Weights of a small transformer language model.
Size: width 512, 8 heads of 64 (1 for keys and values), MLP 2048 GELU, vocabulary 8192.
Architecture: LayerNorm before each block, no biases in attention or MLP, attention and MLP in parallel, capped logits.
Training: a variant of SOAP for these matrices, 569M tokens.
Each number is 200 + 40 x the weight over its row's rms, rounded and kept within 0 to 999. Layers, rows and columns count from 0. The size before them is the row's rms in percent of the matrix's.

# layer 6 MLP down (transposed), 2048x512, rms 0.0655, rows 465-519, columns 448-511
095,280,217,182,222,289,170,140,220,171,142,252,256,243,182,209,234,150,178,200,241,155,171,263,206,200,147,194,250,200,162,194,221,253,258,195,153,198,169,223,188,226,127,185,264,198,224,179,195,260,134,173,204,201,194,288,160,169,176,245,183,210,236,236,285
102,306,165,135,132,251,196,148,223,240,154,289,169,169,225,193,213,238,222,295,111,205,165,190,205,197,235,148,221,179,193,166,128,204,285,235,216,276,238,93,229,200,231,227,187,194,173,161,177,191,176,135,215,210,189,212,238,172,117,186,264,205,256,189,135
099,175,174,171,253,241,89,240,309,224,204,205,191,150,149,254,207,195,188,164,187,178,119,231,247,216,161,168,131,201,196,240,196,265,119,231,214,278,150,151,234,202,243,162,184,166,206,196,249,227,228,249,177,204,168,235,208,169,243,274,189,199,181,190,216
100,219,227,141,265,264,161,184,203,164,210,217,177,172,206,228,180,170,186,203,172,153,122,114,116,98,186,262,223,169,163,224,278,198,201,212,173,142,212,183,209,265,203,157,207,191,185,236,211,258,245,128,151,233,197,135,183,192,235,142,203,205,206,162,221
105,237,153,200,171,244,232,189,174,201,158,231,222,212,185,172,155,188,240,266,248,180,209,185,180,217,212,157,289,181,136,155,192,186,237,215,220,187,154,223,186,273,214,163,233,205,207,236,165,185,184,120,214,151,178,181,121,141,258,137,182,242,223,193,200
100,152,296,221,186,170,251,215,141,136,209,239,163,180,213,247,215,186,189,168,245,233,279,120,268,193,139,281,275,153,194,269,277,227,255,232,203,179,226,187,249,206,170,194,277,140,250,214,119,249,132,124,186,148,190,210,247,164,180,217,188,218,229,218,118
099,231,199,195,164,188,171,235,234,219,262,193,143,221,175,264,222,196,182,146,236,209,280,213,182,225,224,183,163,241,172,182,199,182,235,222,233,192,260,162,198,202,179,185,221,144,191,181,138,192,193,176,191,141,228,328,194,229,204,180,191,215,233,181,192
100,207,129,214,250,296,222,255,197,264,181,260,174,200,172,186,134,228,165,199,268,199,127,213,186,154,199,160,233,205,191,208,199,193,179,138,231,230,186,181,130,149,163,179,231,221,188,175,209,170,170,219,193,199,207,328,167,113,182,195,196,248,245,214,221
111,217,172,224,204,226,299,105,224,216,271,246,141,123,237,184,270,166,186,144,236,175,169,156,176,218,165,160,190,221,200,227,187,140,254,180,212,190,171,199,222,243,177,236,179,226,245,259,204,230,239,179,188,222,169,164,234,167,222,235,127,183,232,159,239
098,207,135,174,196,193,193,191,282,199,217,168,260,205,248,235,299,214,255,184,171,213,193,216,180,192,245,242,229,240,198,199,247,219,202,168,145,261,159,217,202,260,177,255,182,238,190,155,184,238,200,205,165,182,204,247,162,135,155,185,164,148,196,134,198
099,156,170,197,143,190,164,260,191,261,160,165,179,178,181,250,240,219,203,141,183,185,209,197,212,212,249,180,245,189,285,229,220,217,139,209,228,205,200,125,251,226,176,211,232,224,171,251,316,163,174,203,164,186,188,220,149,216,140,191,197,230,160,193,107
099,182,206,180,233,229,186,210,271,170,225,218,180,210,218,178,321,243,225,210,166,157,186,201,186,241,244,105,281,228,176,185,181,237,207,190,188,220,273,170,225,239,277,141,185,200,149,218,119,202,163,236,138,222,178,236,217,260,227,207,204,225,212,213,258
103,189,239,175,172,222,198,210,220,155,136,240,175,201,209,227,179,290,201,228,206,255,276,123,237,206,254,164,154,198,157,215,207,168,158,182,229,222,230,262,174,199,183,179,239,201,173,177,201,115,240,185,227,137,210,265,194,289,190,167,179,273,240,155,216
103,200,158,182,177,175,225,205,254,172,248,149,192,175,253,208,163,182,226,275,188,218,170,245,225,213,214,133,208,170,197,203,216,230,210,87,181,151,271,193,223,217,246,175,160,176,165,222,218,245,247,179,231,173,209,269,175,223,256,164,219,243,191,194,210
102,197,214,246,263,185,276,178,259,231,256,136,223,289,170,186,192,146,221,146,246,266,242,173,158,244,215,194,169,146,210,168,238,178,288,254,237,202,198,145,239,136,134,260,194,235,235,250,130,168,260,198,181,264,191,224,233,271,210,144,159,238,115,100,231
098,159,244,189,195,198,230,211,205,193,167,184,244,241,304,181,331,181,222,225,195,200,162,227,210,156,162,231,191,167,209,164,177,248,163,165,246,178,256,228,233,243,213,130,227,105,183,176,360,201,195,203,165,221,203,175,195,273,227,156,244,226,193,186,219
102,210,258,259,288,118,203,199,245,235,255,223,253,253,213,327,213,232,212,231,299,221,163,134,169,120,197,214,170,241,214,220,225,192,199,157,192,249,257,137,216,263,175,150,254,119,220,190,223,223,200,104,193,208,201,216,215,195,138,228,209,243,159,216,200
099,192,257,202,121,219,193,165,233,183,234,167,193,146,168,248,220,184,212,119,215,326,200,167,175,184,205,123,169,235,226,209,185,270,218,151,228,233,153,135,158,222,226,193,219,200,185,210,188,217,229,219,126,169,122,231,177,160,173,169,190,239,224,187,205
099,232,149,238,233,195,187,234,259,238,191,274,198,145,252,186,172,157,223,139,157,236,314,273,126,195,198,193,162,165,268,192,146,223,133,238,164,267,244,174,271,197,208,272,202,280,166,224,168,149,212,262,195,262,244,188,228,260,219,176,270,209,217,226,141
092,211,180,181,139,263,232,81,235,212,242,206,152,199,232,195,201,217,120,209,185,158,254,153,177,126,169,208,230,201,227,220,193,214,187,162,185,179,157,176,213,208,288,200,191,168,160,248,196,152,156,143,282,237,219,166,180,180,161,205,216,204,193,181,205
099,222,173,214,247,242,195,173,229,199,205,204,142,185,187,194,256,243,193,224,207,281,211,197,201,232,247,235,243,233,235,212,230,130,167,237,136,164,168,193,167,192,210,248,131,245,232,223,211,193,209,310,304,164,215,129,168,244,127,308,224,201,210,199,187
106,164,226,159,249,161,206,197,174,243,188,165,236,192,283,125,194,208,174,178,118,153,209,235,220,147,235,258,197,207,215,189,200,221,132,209,241,312,250,182,229,281,202,206,260,234,212,214,235,236,185,150,199,191,199,276,211,172,201,186,170,148,200,189,295
095,268,237,165,185,183,180,73,198,222,163,270,220,192,85,93,173,179,192,167,311,300,216,187,169,208,199,166,242,212,203,198,176,236,193,144,169,115,189,187,164,124,262,191,258,173,200,258,203,159,238,224,203,267,213,235,214,215,251,170,178,246,174,235,198
100,269,189,230,194,203,196,210,226,283,214,238,240,247,230,184,303,227,239,158,203,121,211,116,217,218,249,245,109,241,205,157,253,196,214,194,217,196,189,228,211,167,232,260,222,203,207,184,286,307,264,213,182,214,228,172,192,173,266,171,215,181,240,254,188
112,179,179,205,152,181,220,204,227,202,217,162,149,225,233,230,183,162,203,117,184,254,186,183,173,181,175,250,144,170,177,195,272,203,180,223,202,136,246,161,246,207,169,185,210,214,196,267,145,204,312,145,228,202,190,170,264,176,204,239,169,259,248,199,239
100,252,248,162,242,235,176,159,191,203,224,186,201,123,209,151,177,263,199,228,125,203,201,235,159,220,133,261,240,187,189,209,221,226,230,161,234,257,141,156,120,159,165,215,241,240,190,156,219,188,138,165,218,185,188,114,207,203,193,157,235,260,221,178,240
104,180,138,299,272,309,235,183,215,196,264,194,163,125,133,179,173,208,188,218,172,164,179,172,215,272,237,106,195,166,205,195,239,260,257,248,237,188,160,225,110,199,245,191,146,150,248,189,205,205,277,258,238,216,206,168,196,188,219,238,201,279,155,220,154
102,153,216,186,206,195,175,276,266,157,236,169,209,162,197,174,173,181,162,197,154,240,157,240,211,213,205,252,102,155,159,270,153,256,99,227,250,152,173,162,174,154,225,193,223,252,233,201,228,260,186,236,246,163,193,112,154,124,153,175,221,127,179,225,246
098,210,204,147,219,234,225,229,203,204,183,179,202,283,132,223,167,134,252,202,239,269,239,185,183,184,210,207,146,239,173,110,238,124,218,196,148,235,212,181,201,158,142,189,225,216,274,245,227,245,137,209,145,235,132,88,182,177,176,256,135,143,202,212,178
105,183,214,204,198,161,194,215,163,170,210,201,205,181,217,158,174,219,211,256,144,246,191,168,239,233,201,171,189,177,149,215,215,186,255,158,206,248,173,201,168,251,187,181,237,223,76,205,280,271,206,187,226,189,202,198,231,208,287,338,237,226,167,276,206
083,219,206,148,208,148,265,217,201,139,148,235,205,114,179,183,146,194,196,198,158,206,199,213,199,185,180,217,236,173,208,189,178,217,170,194,207,195,158,152,223,253,293,153,179,227,174,230,156,137,152,204,179,254,220,210,238,155,206,245,234,184,221,193,200
099,228,212,130,199,156,202,197,121,207,217,210,160,270,190,179,338,190,219,192,234,184,169,184,206,215,178,224,201,226,229,166,212,74,148,177,189,237,218,177,167,209,135,164,137,164,196,273,187,143,239,217,221,237,212,160,249,248,194,193,220,187,193,254,191
094,147,206,168,240,113,205,214,107,214,173,194,174,173,231,255,202,201,147,201,239,199,163,147,216,232,173,161,306,191,127,222,198,156,282,200,169,182,213,211,214,201,209,164,207,172,246,224,199,179,190,199,218,224,155,210,161,178,134,196,201,267,174,288,174
099,122,248,235,238,165,265,201,104,213,252,211,215,234,149,260,229,168,190,216,157,244,183,161,215,141,231,253,200,254,208,222,190,159,222,137,166,233,222,154,145,245,168,215,207,191,193,151,161,212,186,181,155,185,184,185,285,288,163,192,207,174,158,144,198
101,212,189,232,232,238,240,218,161,202,197,203,212,245,213,234,181,257,203,160,222,249,244,155,153,219,244,218,207,225,159,238,186,275,147,187,213,243,229,154,202,285,164,205,224,193,157,224,191,253,175,187,193,103,262,182,187,251,189,196,218,191,254,251,199
097,245,237,139,193,244,211,188,214,184,176,178,175,198,207,257,178,206,232,232,191,195,158,214,214,230,274,242,192,158,209,206,80,216,197,206,131,203,260,218,219,138,148,171,191,230,216,257,159,168,141,239,202,230,180,248,202,193,169,201,159,196,210,216,238
099,241,176,233,192,227,233,195,200,193,235,254,302,260,167,171,186,213,229,190,190,133,178,207,258,221,163,177,205,192,171,156,204,197,188,241,132,156,201,166,183,173,153,226,165,192,201,190,200,172,159,139,189,280,163,244,171,211,192,174,134,118,167,169,213
100,218,174,203,173,239,177,200,260,284,143,265,246,185,178,157,163,195,214,162,187,167,147,243,240,295,187,232,250,154,136,273,146,196,173,202,175,266,211,214,215,218,225,157,229,220,244,132,212,177,179,206,191,127,139,170,135,274,233,168,213,247,154,202,211
092,203,172,205,165,166,191,209,192,104,238,250,213,132,132,174,159,201,240,187,141,117,219,234,208,235,179,242,193,234,215,217,225,201,277,143,242,198,270,241,203,235,245,245,202,187,188,260,217,152,185,184,164,321,274,210,186,206,248,254,203,260,205,208,187
098,210,245,201,222,265,180,191,184,170,229,248,263,206,170,274,287,197,169,164,189,191,242,199,192,213,225,223,166,209,259,216,229,134,155,263,232,177,267,174,217,150,220,191,201,161,222,242,259,229,172,237,260,205,247,259,179,249,200,225,169,198,192,243,241
100,223,236,228,193,143,210,164,233,263,273,151,126,154,209,257,191,254,239,202,143,198,278,178,220,131,259,181,187,215,210,177,136,261,210,208,143,113,256,245,158,221,213,163,241,114,239,249,226,172,155,216,229,181,106,149,155,144,242,174,124,246,208,182,127
106,147,226,222,209,235,291,212,226,185,211,145,243,196,189,203,189,231,216,236,143,212,191,191,204,205,214,195,224,234,157,166,134,203,206,251,189,235,277,212,175,145,185,147,115,168,241,229,213,199,276,193,231,166,219,207,175,191,230,156,216,163,215,199,228
093,109,269,225,102,176,239,293,192,228,278,180,259,179,119,236,198,187,149,226,175,197,223,198,201,209,202,180,254,246,243,215,173,214,198,197,210,166,277,207,223,247,192,183,177,139,156,211,184,237,218,198,189,208,146,129,183,95,165,185,193,139,154,162,188
107,253,216,172,202,241,211,210,205,155,194,189,210,171,195,200,180,187,140,161,202,217,112,213,246,251,186,241,237,311,212,209,164,203,202,208,173,121,160,216,235,258,234,214,105,175,264,186,247,272,145,164,151,275,219,195,216,143,275,208,171,148,237,209,258
096,135,184,183,127,203,231,179,206,193,130,210,266,192,184,229,243,194,202,153,126,193,214,192,206,215,217,168,226,196,207,175,259,164,198,164,165,236,197,238,226,218,216,159,192,152,180,176,168,237,174,71,245,220,225,152,211,226,212,269,221,155,133,182,229
108,242,248,179,177,212,192,244,211,155,251,176,179,233,263,222,238,199,201,208,197,246,191,160,149,173,188,179,199,170,220,213,235,227,283,139,171,258,238,195,229,187,250,242,168,195,179,186,238,245,178,216,207,227,216,227,110,219,222,202,154,160,196,219,222
099,202,247,214,190,118,174,163,188,258,281,174,177,210,249,245,224,224,134,153,162,190,230,223,174,150,210,126,172,208,245,215,157,196,177,155,251,130,201,207,292,226,237,124,192,163,165,161,137,216,178,137,231,224,218,163,204,211,203,192,202,204,220,133,221
097,333,183,179,251,175,123,209,168,184,202,167,183,205,216,248,183,239,202,212,250,177,213,231,178,206,151,184,298,142,208,178,199,249,234,209,193,133,259,238,199,239,216,223,173,227,201,200,239,246,142,235,218,205,183,229,132,140,116,187,227,117,271,225,215
099,152,185,181,148,227,239,235,214,252,180,118,132,223,177,272,228,185,199,213,205,259,237,175,230,153,207,223,204,168,208,231,194,193,224,166,284,176,232,184,140,282,203,212,241,164,213,197,223,275,193,232,253,177,200,221,234,134,203,174,199,207,190,196,207
097,209,208,217,210,173,193,190,160,167,188,236,263,255,288,210,209,198,213,240,209,204,203,188,201,179,191,106,202,145,228,167,222,249,193,212,243,229,132,208,168,232,255,215,155,212,194,186,237,196,258,146,152,169,212,155,174,238,293,207,228,88,113,127,240
099,301,197,231,162,165,254,167,170,199,151,221,245,290,142,212,208,201,172,152,228,171,285,259,168,266,144,241,223,115,176,179,243,185,226,262,200,184,109,194,213,246,232,197,219,192,181,83,302,251,214,136,131,228,156,176,218,209,206,221,191,200,233,183,201
096,140,219,231,187,106,250,217,191,209,228,190,248,249,187,204,224,183,209,203,225,185,218,213,191,262,213,214,205,232,215,215,207,266,258,193,219,178,149,209,190,177,227,179,181,154,204,157,145,237,112,172,274,163,221,214,205,186,243,156,209,158,201,173,210
095,182,174,152,244,228,222,196,125,255,172,204,117,117,162,229,241,256,227,189,173,179,202,230,219,227,292,140,182,277,166,200,252,226,185,207,216,208,203,175,183,178,113,205,115,219,206,230,158,220,206,195,182,235,252,179,137,173,248,201,194,198,225,236,214
103,170,222,172,218,245,176,211,234,198,201,216,137,208,104,177,180,215,127,137,172,304,188,189,162,183,140,188,230,236,281,182,139,177,215,206,156,255,175,168,246,152,217,175,245,234,172,267,146,179,165,185,167,116,179,185,256,231,198,180,241,167,143,270,91
092,226,184,243,122,279,205,225,236,207,228,146,210,202,217,232,147,269,104,215,263,211,126,262,131,253,255,228,244,200,166,268,173,188,281,226,204,190,191,242,246,100,199,227,238,170,239,215,142,244,222,238,193,149,207,199,227,111,183,203,229,184,169,200,186
# layer 6 MLP up, 2048x512, rms 0.0684, rows 466-519, columns 448-511
101,172,209,196,188,194,191,159,228,179,258,182,278,219,255,180,115,169,249,181,309,156,133,250,242,193,114,251,203,168,224,210,245,191,249,185,233,241,203,184,186,232,179,210,211,257,232,220,232,201,217,166,162,145,258,144,243,170,259,231,194,140,195,283,235
097,254,187,250,213,173,263,156,204,157,198,185,260,177,174,189,107,127,217,235,277,242,186,228,206,228,207,208,239,152,294,199,161,195,203,196,189,248,228,187,169,225,195,123,246,265,131,173,276,264,198,204,170,146,253,188,210,249,211,229,209,228,167,161,269
093,263,174,190,218,201,143,159,167,125,111,164,197,181,213,175,208,253,202,181,184,194,210,210,131,145,254,167,232,143,255,193,195,114,252,215,231,198,215,184,135,169,200,300,174,202,204,113,165,116,139,173,180,170,167,185,141,226,209,176,210,182,145,194,249
104,221,200,195,200,203,181,200,172,229,232,207,138,187,195,253,205,275,183,190,136,237,257,158,132,203,141,223,203,194,213,212,204,129,235,307,171,140,245,231,174,213,114,238,159,221,180,185,163,233,199,137,162,219,156,209,175,214,190,180,223,137,195,222,187
093,238,168,231,204,228,190,156,159,195,229,196,150,165,148,161,234,263,231,231,206,254,237,129,241,179,221,206,190,223,114,203,259,275,146,206,241,211,228,217,299,216,151,184,163,201,196,197,131,202,186,230,273,130,233,131,193,190,164,240,182,239,234,164,211
097,204,141,255,173,227,263,153,211,206,113,137,195,261,255,165,205,206,277,166,210,166,146,191,191,235,226,192,187,201,233,252,241,169,198,151,165,236,178,198,229,169,135,156,176,185,147,205,207,233,116,181,196,202,252,200,145,170,216,257,228,222,147,281,153
103,191,183,224,189,243,217,174,211,231,177,153,219,210,241,226,173,186,218,180,216,208,186,163,187,146,189,256,149,179,245,228,236,189,203,152,171,234,204,178,243,190,225,196,107,202,170,211,166,187,202,136,208,219,196,97,177,200,174,223,182,176,234,217,181
100,176,158,216,280,245,159,257,147,219,203,197,264,166,158,147,277,181,187,178,154,234,156,176,165,210,235,208,205,154,224,189,251,171,201,175,178,168,253,241,211,201,180,189,277,189,189,160,218,174,236,260,210,232,149,201,238,242,156,165,266,195,235,269,208
096,201,223,206,214,158,226,170,241,162,221,163,211,213,183,230,142,172,168,211,187,247,230,203,187,219,161,198,163,213,273,190,257,228,173,142,300,187,178,247,160,108,197,181,263,177,277,208,186,179,201,233,233,176,165,185,220,235,220,115,220,163,145,205,200
099,220,258,227,167,123,169,179,152,144,238,182,171,184,278,152,234,187,260,225,209,171,155,197,234,227,264,208,150,256,179,169,169,186,253,226,173,187,198,225,159,125,276,209,218,196,230,212,52,169,223,207,248,246,228,180,164,222,205,184,171,182,165,208,223
098,153,213,264,142,239,206,206,232,120,210,210,173,232,272,198,155,246,211,121,195,262,152,210,201,193,261,244,180,192,293,184,199,263,124,235,307,181,183,196,218,150,178,226,175,142,212,187,271,243,117,167,203,205,197,237,166,142,218,301,176,259,292,255,194
104,240,74,171,247,226,205,171,155,162,202,184,227,226,171,207,205,194,155,144,143,208,84,169,169,172,213,179,244,150,201,200,251,206,191,237,291,170,169,181,143,202,160,140,238,206,270,207,265,223,224,286,243,211,162,188,186,280,186,264,193,184,189,109,278
100,204,184,199,218,200,190,204,180,192,115,212,252,207,289,200,242,229,186,176,138,176,228,187,180,191,125,121,202,240,209,201,207,117,164,219,178,258,160,211,185,266,183,158,203,200,216,181,191,186,198,171,217,240,276,201,196,221,87,169,162,210,210,214,225
100,226,220,258,218,177,285,221,189,164,209,252,238,167,210,185,149,260,193,220,168,179,173,259,193,199,237,259,232,203,112,194,128,221,180,159,187,219,122,203,174,250,214,157,245,222,238,237,181,240,289,98,253,249,212,150,123,209,234,203,215,257,225,204,165
088,215,181,212,156,227,203,268,240,238,208,144,222,183,193,218,211,217,233,137,199,227,216,266,243,149,139,195,218,182,169,233,203,206,237,208,144,193,123,182,171,156,218,194,245,229,260,168,129,187,160,263,216,179,147,251,227,187,236,192,275,197,145,229,209
099,231,191,175,190,219,206,203,171,212,216,155,229,181,265,126,137,243,154,161,92,231,184,282,253,202,188,243,165,180,224,182,245,124,182,241,146,249,108,166,194,170,222,240,226,180,229,214,142,126,184,203,177,217,252,184,248,204,185,208,269,196,164,171,136
098,242,177,223,209,196,191,221,276,173,234,249,229,208,114,179,205,195,202,156,163,170,187,167,235,202,290,261,284,181,218,250,185,235,233,236,170,209,263,186,181,120,129,278,278,207,165,225,135,245,172,182,179,246,227,152,196,260,264,190,124,254,195,219,155
097,229,210,224,150,224,128,151,150,184,121,186,97,158,172,191,235,245,206,156,217,241,197,203,169,220,127,248,182,253,135,134,170,255,174,272,227,164,139,223,257,208,135,145,201,200,197,214,237,234,214,135,146,121,207,185,259,220,180,168,175,225,228,237,204
099,187,153,225,253,153,211,257,279,201,183,146,168,187,133,233,165,188,247,197,222,210,186,184,242,84,219,193,200,304,218,176,280,155,180,267,157,196,204,186,163,192,197,236,187,70,148,153,239,278,205,217,192,147,143,144,174,237,208,237,206,272,168,200,211
100,229,205,171,201,172,220,149,224,178,158,171,226,205,175,212,203,168,219,174,162,168,241,241,186,230,198,205,194,169,319,227,138,199,234,207,183,239,236,175,147,194,225,178,245,132,185,93,284,225,212,232,189,170,209,214,164,152,298,226,252,234,189,162,249
102,157,223,140,212,209,239,222,168,139,156,167,244,158,190,166,136,183,157,244,211,255,256,208,240,105,216,183,170,148,192,205,236,147,228,148,133,192,191,169,205,159,204,176,204,257,222,173,186,171,134,287,230,243,140,253,136,172,142,269,219,195,187,235,243
100,225,253,167,176,145,273,310,242,210,203,151,237,167,258,183,182,234,159,199,183,221,138,201,237,145,188,202,179,253,127,188,174,124,192,167,167,213,197,144,187,191,191,246,164,176,150,158,140,198,188,191,167,217,224,229,198,196,244,199,191,195,183,252,248
101,207,181,160,255,169,168,200,175,183,161,179,95,153,260,187,163,139,111,229,124,195,225,152,177,155,203,187,206,190,230,208,189,170,247,151,226,200,173,125,267,276,158,213,215,213,170,212,157,157,162,191,184,172,289,182,168,169,206,238,298,167,232,177,207
115,165,237,192,205,208,219,256,232,213,237,229,217,174,186,211,120,210,160,222,194,319,122,218,266,153,212,207,213,205,197,212,221,261,193,172,164,273,152,248,205,205,213,286,283,234,123,210,137,205,234,169,170,182,230,151,218,178,238,257,126,283,205,152,230
097,187,168,191,214,249,211,233,182,260,189,232,206,136,259,201,172,203,252,230,181,249,304,253,243,199,187,203,179,193,211,180,307,152,174,182,160,230,197,177,188,157,166,134,214,218,223,136,168,187,178,238,134,248,191,286,299,196,181,160,183,244,118,194,104
100,236,280,155,210,154,261,160,213,227,234,238,186,167,224,141,180,178,222,263,184,222,321,148,213,251,217,237,148,181,190,159,239,245,241,160,222,215,155,143,231,221,281,224,177,197,232,194,273,92,92,244,166,190,181,203,137,220,173,157,179,160,231,242,204
104,215,291,195,170,234,149,145,233,158,135,195,171,209,173,196,208,197,188,263,215,240,172,253,231,166,213,237,204,125,192,162,198,201,222,169,203,209,228,204,190,155,198,213,196,244,190,158,209,211,141,211,207,176,247,288,303,167,237,309,142,257,192,247,114
092,251,198,196,190,329,234,176,191,183,271,239,265,114,164,174,289,229,173,192,250,171,228,237,234,274,207,193,225,268,135,175,226,194,189,205,275,157,261,181,173,254,166,213,121,132,224,164,244,156,210,247,219,191,179,205,181,128,209,209,233,224,193,300,289
102,162,178,265,237,232,174,197,184,207,223,156,273,146,218,191,231,196,207,173,220,188,270,200,220,212,200,181,262,147,186,210,240,254,220,325,251,266,189,228,179,93,199,223,199,132,148,182,246,231,186,219,126,180,148,202,228,185,255,174,179,236,119,204,280
095,141,147,254,112,247,277,197,194,297,268,194,238,241,205,181,156,166,151,256,228,181,253,216,226,154,209,250,168,136,156,174,285,192,197,179,218,225,234,160,246,206,169,227,229,242,249,183,172,284,253,210,184,245,161,216,177,175,287,177,208,196,193,237,229
089,207,158,183,185,146,160,187,218,195,77,229,187,192,110,265,238,206,174,186,185,183,126,249,230,187,253,217,227,223,229,166,204,224,220,141,162,192,169,260,186,164,168,212,156,206,161,114,138,136,186,208,219,241,212,155,168,190,177,196,223,238,167,200,220
094,200,185,185,169,205,181,216,175,174,252,236,200,232,266,138,142,212,182,217,246,172,221,206,180,195,206,161,115,257,176,221,199,255,116,232,222,156,217,152,230,180,155,274,153,229,259,164,212,148,129,261,231,263,257,227,240,118,229,213,218,219,250,130,247
105,218,191,144,177,183,221,196,158,172,215,248,196,143,241,197,158,251,174,206,192,213,180,173,255,215,245,232,138,214,230,252,319,199,218,223,170,162,206,123,169,191,204,195,62,261,197,160,171,168,217,288,289,149,217,158,247,203,261,205,110,128,240,201,148
102,176,192,235,277,215,182,163,184,234,188,238,148,281,273,183,226,195,256,115,221,226,152,239,185,245,192,229,209,216,247,158,241,223,159,190,271,184,219,133,192,193,220,185,198,232,212,177,207,162,194,225,158,166,189,161,184,241,172,199,143,213,104,179,206
094,162,234,232,172,194,169,181,154,155,224,235,214,273,260,174,165,180,255,242,268,246,164,196,190,221,263,227,196,212,132,195,188,270,242,185,317,187,179,196,177,245,200,231,182,186,197,211,156,146,201,186,176,184,195,180,210,246,235,170,188,190,130,161,202
105,144,182,203,202,280,207,242,129,219,167,194,156,257,213,230,247,205,251,174,277,180,215,170,280,242,245,181,190,184,204,185,161,277,157,146,261,272,170,163,230,183,205,212,193,261,295,159,123,254,228,308,133,126,275,128,149,215,148,267,225,171,261,205,141
095,157,228,308,168,145,222,241,198,199,222,209,203,192,220,227,221,185,216,274,163,302,211,165,190,137,161,211,154,216,179,237,256,193,234,148,191,179,163,199,196,188,172,195,193,198,285,157,145,218,253,284,223,235,143,190,205,272,180,138,162,221,195,187,152
080,221,176,186,212,179,212,242,223,153,171,182,170,158,146,206,272,170,273,197,176,223,185,180,226,146,181,135,197,197,157,107,146,176,200,208,235,199,142,188,152,267,174,162,221,178,161,154,277,224,229,242,221,188,160,192,126,138,145,143,182,279,274,237,196
095,185,186,207,208,178,153,192,97,175,136,145,197,232,169,184,150,246,249,215,200,224,149,174,183,244,187,189,186,189,184,276,204,226,142,155,149,207,234,191,153,116,201,231,236,227,177,247,187,175,188,185,244,213,257,148,188,175,206,267,257,236,265,215,186
101,147,214,259,268,227,222,139,196,252,199,177,241,235,197,211,182,221,166,260,182,157,206,206,170,192,217,170,172,165,200,164,200,212,238,179,232,171,276,207,177,191,270,245,211,226,179,207,183,131,206,269,158,231,211,221,141,189,196,248,196,249,200,244,166
104,130,151,215,233,205,153,241,240,221,165,203,267,153,114,167,158,199,204,170,151,188,170,210,124,141,202,198,204,154,229,204,186,221,161,187,89,195,229,211,203,132,250,296,230,226,180,216,198,230,177,136,221,194,150,249,241,158,264,161,198,246,195,206,211
107,186,235,202,245,142,212,136,188,204,222,217,193,156,223,125,177,176,241,140,238,227,212,226,170,164,240,159,161,165,158,193,182,182,122,237,239,254,238,151,159,142,204,256,160,302,125,212,259,188,198,211,177,217,158,187,153,248,145,185,131,200,248,178,218
096,127,163,191,213,204,199,298,186,233,255,214,131,166,174,193,212,204,178,224,188,212,254,216,164,165,194,162,204,222,146,216,258,202,129,108,216,187,201,231,160,227,197,214,191,198,187,217,87,200,213,241,291,171,258,165,156,213,147,167,178,165,221,131,184
090,201,215,218,256,192,199,142,201,161,202,188,206,158,200,170,246,208,150,286,169,245,218,178,169,226,185,176,172,224,198,204,161,196,165,220,229,136,132,122,283,242,118,266,148,268,188,152,207,224,137,195,263,175,150,182,180,190,220,249,206,215,205,150,221
112,143,124,202,254,196,107,168,217,169,220,155,210,179,216,166,155,182,184,177,223,190,251,203,219,156,214,171,189,166,271,230,232,248,134,212,159,220,204,166,155,195,174,168,156,161,277,183,148,190,162,177,206,224,220,174,246,197,205,163,181,147,239,176,186
094,181,219,226,165,205,191,189,179,180,217,146,241,143,159,197,141,184,170,231,214,174,152,161,225,184,118,312,200,184,209,222,189,217,128,217,226,252,219,235,149,167,190,215,111,223,202,200,248,119,230,251,273,191,213,195,166,165,139,169,202,271,208,151,123
094,249,194,140,258,184,165,181,266,182,270,162,176,232,165,252,218,180,234,165,198,190,192,190,163,231,217,215,153,274,203,209,192,153,199,164,213,167,223,224,169,167,193,247,164,195,159,220,155,183,198,171,242,290,272,140,181,214,244,205,192,201,169,143,173
101,258,173,183,176,187,169,126,182,107,181,239,258,228,156,215,173,212,159,233,216,220,230,231,215,175,196,98,187,269,133,199,297,188,208,238,261,235,169,226,257,123,227,237,170,245,124,170,162,222,182,182,215,189,269,139,178,312,296,211,220,235,230,215,198
103,198,249,243,178,231,185,191,130,134,154,170,227,117,157,246,202,203,184,192,171,267,198,149,185,241,192,254,134,169,236,207,218,156,260,167,229,252,194,177,232,216,207,187,237,174,186,195,165,129,168,176,216,256,160,221,220,210,219,198,152,222,205,226,237
099,214,198,159,210,191,136,251,164,215,165,157,142,180,135,180,167,219,175,271,204,214,227,164,167,202,185,178,193,189,239,164,221,236,153,188,158,261,265,228,200,251,120,196,196,236,156,218,154,173,143,282,270,128,244,157,200,254,183,237,270,250,238,270,98
098,236,187,168,215,196,226,231,198,241,230,150,236,210,145,138,171,271,199,178,153,209,176,183,168,211,184,237,232,180,160,192,215,207,242,220,276,201,216,186,213,119,144,145,229,179,223,293,166,116,240,183,114,181,251,162,252,249,163,151,155,223,160,195,178
099,214,185,201,110,225,199,126,135,196,272,193,286,188,239,224,163,233,187,164,165,236,157,161,204,156,170,160,178,221,278,200,195,221,262,255,185,216,259,200,186,146,214,164,316,145,248,241,315,210,129,169,189,171,163,246,202,277,202,195,239,219,204,137,241
094,221,156,187,215,188,144,183,184,210,260,185,200,180,228,254,141,217,198,156,210,171,191,154,228,193,139,234,178,245,185,265,142,234,191,113,184,190,267,197,257,150,208,145,211,241,165,170,212,180,215,168,209,203,271,202,244,135,144,174,183,226,260,227,208
097,230,198,193,198,166,195,197,186,168,184,184,224,241,191,210,204,189,168,262,97,314,153,182,242,186,226,166,204,210,195,249,188,160,194,205,223,270,182,183,241,221,150,169,195,236,214,173,193,197,234,184,197,236,154,297,213,205,153,258,217,297,243,195,215